Part of a small language model's weights: tied embeddings, 7057 steps.
Each number is 128 + 32 x the weight over the matrix's rms, rounded and kept within 0 to 255. Layers, rows and columns count from 0.

# layer 4 MLP gate, 256x96, rms 0.191, rows 9-19, columns 0-95
[[ 89 111  81 135 102 108 151 111 176 100 137  61  77 136 142 139 127 152 172 149 172  99 124 122 129 130 142 116  90 155 110 110 113 170 127 135  90 109  92 204 182 140 123 134  96 149 141 124  87 171 184 111 118 138 123 127 122  86 136 125 126 134 133 148 158  92  95 141 146 165 135 107 107  92  87  73  88 172 147 117 197 176 124 124 169  88 115 105 140 130 168 115  92 173 101  77]
 [194 113 193 127 134 112  91 135 147 117 147 109 120 100 103 110 119  56 114  95 181 136 151 131  98 142  84  79 143 178  61  93 122 134 155  69 203 106 131 132 145  65 139  77 134 149 148 121 117 144 137 130 178 131 115 143 145 150 109 105 176  98  97  85 101 125 169 164 140 152 149  96 168 112  86 127 130 109 112 116 137 142 148 138 187  81  85 110 102 104 146 162 149 160 133 155]
 [107  55  95  76 143 121 131 103 110 146 173 110 142 101 155 109 163 118 112 139 128 215 118 115 101 144  92 116 110 125 163  90 126  96 202  67  92 123 112  70 118 118 122 135 181 142 141 177  79 123  89  96 107  64 136 104 138 123 122 144  74 128 113 121 104 135 114  47 168 115 238  94  80 150 163 109 110 191  85 118 112 124 170 144 176  74 111 118 149 129 137 180 127 149  89 154]
 [152 162 110 201 133  83 137 136 123  99 152  86 162 119 117 179 119 149 123 114 110 137 112 140 113 165  82 193 156 134  30 122 232 113 155 115 117 127 158 144 125 128 105 131  97  33 168 204 150 132  84 120 186 141 125 110 133 125 117 159  90 152 128 159 158 125 122 136 140 155 154 106 112 101 192 146 111 203 117 143 168 121 143 156 178 150 160 112 114 121 145 122 111 164  94 119]
 [171 182 148 113 142 122 105 110 115 118 121 159 129  75 156  81 144  78 131 145 152 122 124 215 129 211  95  88 121 185 131 119 147 170 118  74 158  62 159 103 182  63 206 164 140 132  89 119 132 101 142 167 112  87  90 146 120  85 105  93 133 138  90 144 106  74 125 142 164  95 162 182 170  93 101 131 185 140 184 145 143  97 120 131 185 113 155  78 135 130 144 179  85 155 107 190]
 [138 111 211  79 191 115 164 174 129  88 170 133 148  55 174 162 149 142 123  66 102 158  97 186 169 175 126 153  95  99  80  76  83 107 162 113 137 118 153  96 115 167 133 117  89 107 129 128 114 121 105 156 152 147 136 141 126 102 126 203 134 137 115 116  93 138 140 118 144 136 122 145 113 156 147 102  85 114 221 101 150  87 123 113 195  20 110 101 120 134 128 193 128 154 116 135]
 [ 91 124 153  99 158 127  86 116 174 120 118 134 105 120 167 138 154 110 111 155 190 115 151 166 134 163 115 152 134 141 182  89 117 111 103 178 148 132 148  70 161 124 138 137  73  93 149  64 132 135 150 168 141 165  37 123 148  72 104  87 111 159 124 140  92 166  62 129 134 181 190 111 138 123 109 138 115 111 121 170 141 190 169 100 132 132  72 111  77 110 138 178 130 131 110  79]
 [139 177 125  81 141 127 117 128 141 117 154 147 109 103 146  91 113 154  60 107 104  92 108  82  81 124 140 140 143 131 129 144  79 133 125  86 128 151 111 110 148 137 171 159 141 155 119 117 120 117 123 155 160 124 143  95 139 134 127  81 126 178  88  69  38  79  34 177 179  86 111 137 152 135 105 130 157  95 151  80 107 148 153 131 187  41 105  61 107 139 133 158 119 168  93 140]
 [167 150 135 132 160 147 147 170 130  71 174 178  75 178 145  99 119 151  74 101 127 119  95 134 100 151 105 110 135 131 106  82 104 142 117 129 202 187 135  84  82 113 183 144 159 162 116 162 157 113 128 183  80 200 112 116 108 153 128 117 112 190  93 105  58 142 135 170  98  99 136 151 144 144 130  86 124 123 116 105 143 165 140 136 122 101  67  91 155 135  95 126 161 110 105 116]
 [146 115  99 133 145 151 111 138 115 131 129 114 116  98 115  39 135  95 102 117  86 113 173 136 143 117 155 128 111 208  94 144 120 129 163 171 109 124  98 124 129 138 211 117 137 125 123 143 129  66 133 163 126  63 166 124 106 137  74 128 115 100 135 141 102  87 106 118 162 125 162 152 114 161 115 114  81 145 156 135 139 117 146 130 117  87 153  85 160  61 152 172 114  59 123 151]
 [165 125 139 144 128 108 132 121 100 103 172 169 132  90 127 134 109 107 114 127  43 163 145 130 136 145  38 117 107 116  71 125  94 126 141  78 129 138 162 139 137 145 111 145  83 116 206 145  91  95 100 108 119  87 147 176 139 142  96  91 111 144 145  98 115  89 147 180 102 115 120 137 148 141 127 109 114 157 148 126 139 109 153 149 175  35  91  92 123 112 130 102  70 152 136 139]]
# layer 4 MLP up, 256x96, rms 0.175, rows 9-19, columns 0-95
[[168 207 146 109 134 100 115 131 150  95 122 184  50 123 153 118 121 110 121 120 152 135 131 111 127 177 119  79 114 183  85 120 169 126 139 122 136  69 105 145 128 115  87 131 163 157 157 128 105 137 144 171 130 147 163  98 123 105 134 113 148 137 128 167 129 145 103 169 129 120 161 187 138 132 125 162  65  61 158 175 119 121 150 101 142  74 108  92 142 147 195 139 119 148 105 201]
 [170 118 141  94 147 172  68 141 138 163 161  84 113 124  90 124  87 118 157  84 124 141 150 117  80 153 123  76  92  61  82 135 116 162 132 138 130 113 154 107  97 124 142  85 115 128 147 145 104 160 112 131 143 139 113 111 112 135 109 108 101 138 119  72 100 136 140 151 123 156  70  97 132 101 130 117 123 121  50  88 134 198  94 118 169  85  85 141 108 121 128 147 153 160 116 134]
 [143 179 136 180 134 181  92  98 130 143 174  93 112 107 148 177 178 161 122  58 115 191 132 119 141 118 146 207  80 106  66 123 101 119 112 127 158  90 112 186 193 145 102  68 111 137 102 120 151 168  64  87 154 141 164  62  82 157 155 119  99 104 157 138  74 100  82 159 134 145 116 175 160  99 146 164 189  94 130 135 169 115 152  78 141 122 117 100 149 133 155 100 161 140 139  86]
 [155 154 122 166 150 124 109 155 154 106 172  87 157 107 126 154 139 141 150 128 144 187 117 129 123 152 102 135 123 121  32 124 147 113 148 109  92 107 160 167  96 132 115 116  86  73 142 190 132 131 105  96 153 160 113  98 157 108 129 159 131 119 160 105 146 124 150 101 164 181 193  91 138 107 149 155  80 193  86 189 177 151 130 129 182 116 129 109 131 171 179 113 126 109  91 110]
 [152 168 184  88 192 100  98 159 104 116 155 102 158 155 182 128 121  92 106  59 102 131 242 142  91 141  81 130 149 141 126 132 125  89  76 101 164 156 121 155 128  71  98 132 124 115 169 109 109 108  95 118 142 136 156 208 152 144 161  66 154  84 126 155 166 159 148 188 144 123 108  81 146 157 111 114 119 112  78 155  92 119 101  83  94  97  57 133 130 151 140  97 157 149 117 154]
 [186 159 135 110 108 116  85  73 124 189 150  45  91 215  97 134 123  85 178 144 182  96 116  92  88 190  88 123 107 140 120 104 140 119  54 136 109  64 133  88 148 100 134 139 123 162  93  85 125 144  90 108 135 125 189  81 170 176 100  93 154 138 143 113 154  53 118 172 144 138 148 154 155  85 177  92 122  88  35 112 131 120  85 120 106 133  55 118 137 128 174 112 126 105  92 160]
 [144 156 107 186 105 150 200 146  93 163 203 163 132 140 129 140 173 203 118 113 155 135 127 124 137 133 197 129  84 139 137 152  98 166 117 165 182 103 137 181 128 122 143 108 166 144 105 101 106 150 157 107 116 185 211  99 128 136 104 187 180 136 115 105 164 129 173 204 153 174 126 153 121  77 151 158 124 123 149 114 112  97 148 118 127 137 170  85 142 112 183 138 143 118 195 127]
 [205 107 133 150 158 126 160 143 129  78 179  95  80 104  77 151 143 111 119  90 135 102 133 127 165  97  89 156  91 106 121 157 157 163  87 113 157 122  90 169 167 181 126 114 120 181  64 124 159 138 104 100 145 101 124 153 190 134 150 131 156 132 118 173 135  73 114  51 147 108 154 165  93 135 150 134 185 131 150 103 115 154 153 187 125 162 126 144 109  82 123 169 105 153 116 104]
 [112  63 123 122 114 117  82 120 128 159  76  81  87 120 106 119 146 112 177 121 162 106 103  98 116 126 119 142  98 138 130 194 165 149  92 141 130 159  89 120 111 191 162 117 115 123  72 147 131 133 123  98 101 120 172 173 103  81 104 163 106  89 140 169 120  76 102  75 196 123 139 126 114 163 133  98 148 156 133  73  49 101 171 140  68 136 151 154 146 118 150 200  90 162  90 142]
 [ 97 177 130 118 132  32 134  96 128 163  84 158 153  83 142  36 128 124  89 157  94  51 117  99 130  56 138 118 133 132  96 176 151 122 118 140 132 158  78 148 177 116 165 165 136  96 102 139 127  98 168 110 132  65 132 130 106 143 107 100 153  40 114 169 177 146 142 117 135 110 113 120 142 143 146 200  56  88 120  79 125  78 180 119  87 168 183  95 145 112 136 162  81 112 160 135]
 [ 97 116 151 110 160 168 118 134 165 115  86  75  92 167 110 118 165 141 124 149 183 108 109 137 140 175 231 162 142 136 176 138 139 127  94 158 163 109 157  84 156 100 131 110 160 105  95 156 107 154 133 157 128 150  98  69 125 141 165 152 157 116 112 175 112 110 126  93 159 115 146 154 145  98 115 128 171 144 130 110 145 133 117 121 124 117 164 151 120 130 141 163 171  56 152 136]]
# layer 4 MLP down (transposed), 256x96, rms 0.169, rows 9-19, columns 0-95
[[105 117 111 214 106 107 117 132 143 104 143 172 138 156 144 152 143 109 173 179 134  99 145 141 140 109 119 109 194 120 157 138 171  98 111 116 133 116 122 148 204  56 183 108 128 111 132 102 152 171 138  76 114 103 149 139 127 168 155 169  74 122 154 157 112 123 117 161 158 132 133 141  88 129 125 124 117 202 187 103 142 127 121 142 105 136 124  91 155  81 173  63 111 153 134  57]
 [105 102  66 144 131 127 177 149  87 117 105  96 154 151 152 170 133 138 108 129 143 161 112 120 159  84 111 136  76 106 152 153 150 114 146 110  92  97 104 140 153 109 108 107 146 105 132  99  98 159  58  77  71  95 104 167 120  92 108 161  91 156 115 100 126 142  99 119 118  82 153 110  81 142 148 142 198 115 194 172 143 144 132 107 124 158 159 133 163 176 108  76  76 139 141 107]
 [103 163 108 147 157  99  37 118  79  93  84 120 125 115  95 121 118 114 105 137  98 115 136 137 177 159 110 147 127 140  54 111 126 125 162 157 113 151 120 136 180 167 170  89  80 107 132 173 126  62  91 141 104 189 109 181 105  88 129  97 109 111 143  83  81  99 137 122 109 149 115 210 136 144 139 150 141  88 149  66 176 158 162  79 172  99 165  74  71  68 143 159 135 121 170 145]
 [128 160 113 121 100 151 143 100 145  91  89 120 154 125 121 155  93 135 148 152 139 143 131 140 127 134 111 122 180 130 151 165 130  94  82 136  80 144 181 143 104 143 131 139  98  84 141 142 136 142 121 142 161 106 149  65 173 163 128 125 144  90 138 108 164 132 114 181 128 168 100  83  84 125 141 191 111 171 144 143 136 122 112  87 129 145 112  61 111 106 120   1 153 121 114 139]
 [152 180 120 126 182 138 117 158 195 151 107 109 169 136 156  58 175  80 123 175 120 116 108 143 109 156 113 148 145 119 106 132 138 126  37  23 106 160 147  84 118 126 149 132 137 123  75  91 121 105 139 150 131  90 121 135 123 124  70  81 124 176 127 153 146 109 123 145  76 103 141 145 206 133  97  91 124 139 158 198 109  93 150 138 164 113 136  85 169 123 173 230 127 106 144 189]
 [112 141 124 176 162  91 183  95 140 144 113 124  40 184  89  46  89  68 137  89 153  88 146  69  80 159 125 103 133 118  72 112 147 101 131  71  77 127 161 163 146 104 136 143 100  91 141 110 200 104 107 167 159 121 125 147 119 148 128 112 181 124 121 134 133 133 137 145 116 128 184 147 128 127 144 100  37 205  61 119 134 128  85  96  82  96 112 100 113 122 160  63 155 137 149  66]
 [ 84 118 240 129 100 176 105 102 112 148 139 144  93 123 131 106 155 128 112 121 141 250 116 110 145 165 143 164  92 109 165 151  83 115 179 193 174 107 132 129 135  86 112 118 109 113 126 141  68 153 179 155 160 124  86 147 167  84 174 128  81  91 125  43 144 105 134 101 149 144 113 193 126 150 154 161 135 145  90 113 107 177 131 130 151 132 122 102 132 119 145 157 140 129 139 110]
 [139 143  99 128 124  81 111 125 185 142 147 111 154  90 134 137  92  94  80 123 119 117 135 136 134 127 142 156 108 115 113  86 125  67 155 129 142 163 149 116 165 109 162 208  67 143 177 149 198 158 186 129 134  71 133  93 176 105 143 179  98 144 128 152  89 175 117  98  90 171 102 130 126 174 115 106 125 151 125 157  72 117 182 140 131  83 124  95 164 158  87  45 159 141 159 133]
 [125 171 109 140 117 163 100 103 150  91  56 153  73 134 124 153 119 142  83  43 130 110 128 115 174 106 139 130  91 157 140  95 212 111 127 170 111 146 187 104 150 158 109 142  69 107 144 177 167 112 158 238  79 154 177 137 142  75 144 137  47  88 139 112 107 130 124 141 118 136 164 115 142 111 115  87 120 141 125 200 129 105 120 171 168 135 116 102 121 159 110 187 160 111  96 125]
 [125  78 103 104 133 129  79  48  99 152 130  65 187 131 103 210  87 166 135 148 146 106 108 149 133  90  93  91  99  43 158 169 139 125  88 136  40  98 140 136 138 119  40 186 131 168 132  70 139 137  69 109 126 182 133  88 187 123 160 157 127  55 101 105 169 171 193 155 119 151  67 112 157  94 104 113 158 100 102 118 140 131  82 102 129 136 127 156 147 150 110  79 167 149  91 130]
 [135 129 152 154 178 152  99 135 149 126 132 162  86  93 112  71 114  52 116 113  93 118 112 145 145 192 132 116 150 162 115 140 129 170  73 106 145 137  98 117 127  96 102 166 148 122 128 150 138 128 120 149 138 159  99  89 155 164 101 118 150  93  90 158  52  91 144 134 107 133 209 155 160 160  99 110 100 103 131 104  97  99 140 138 168  79 146 121 161 107 127 205 116 112 104 130]]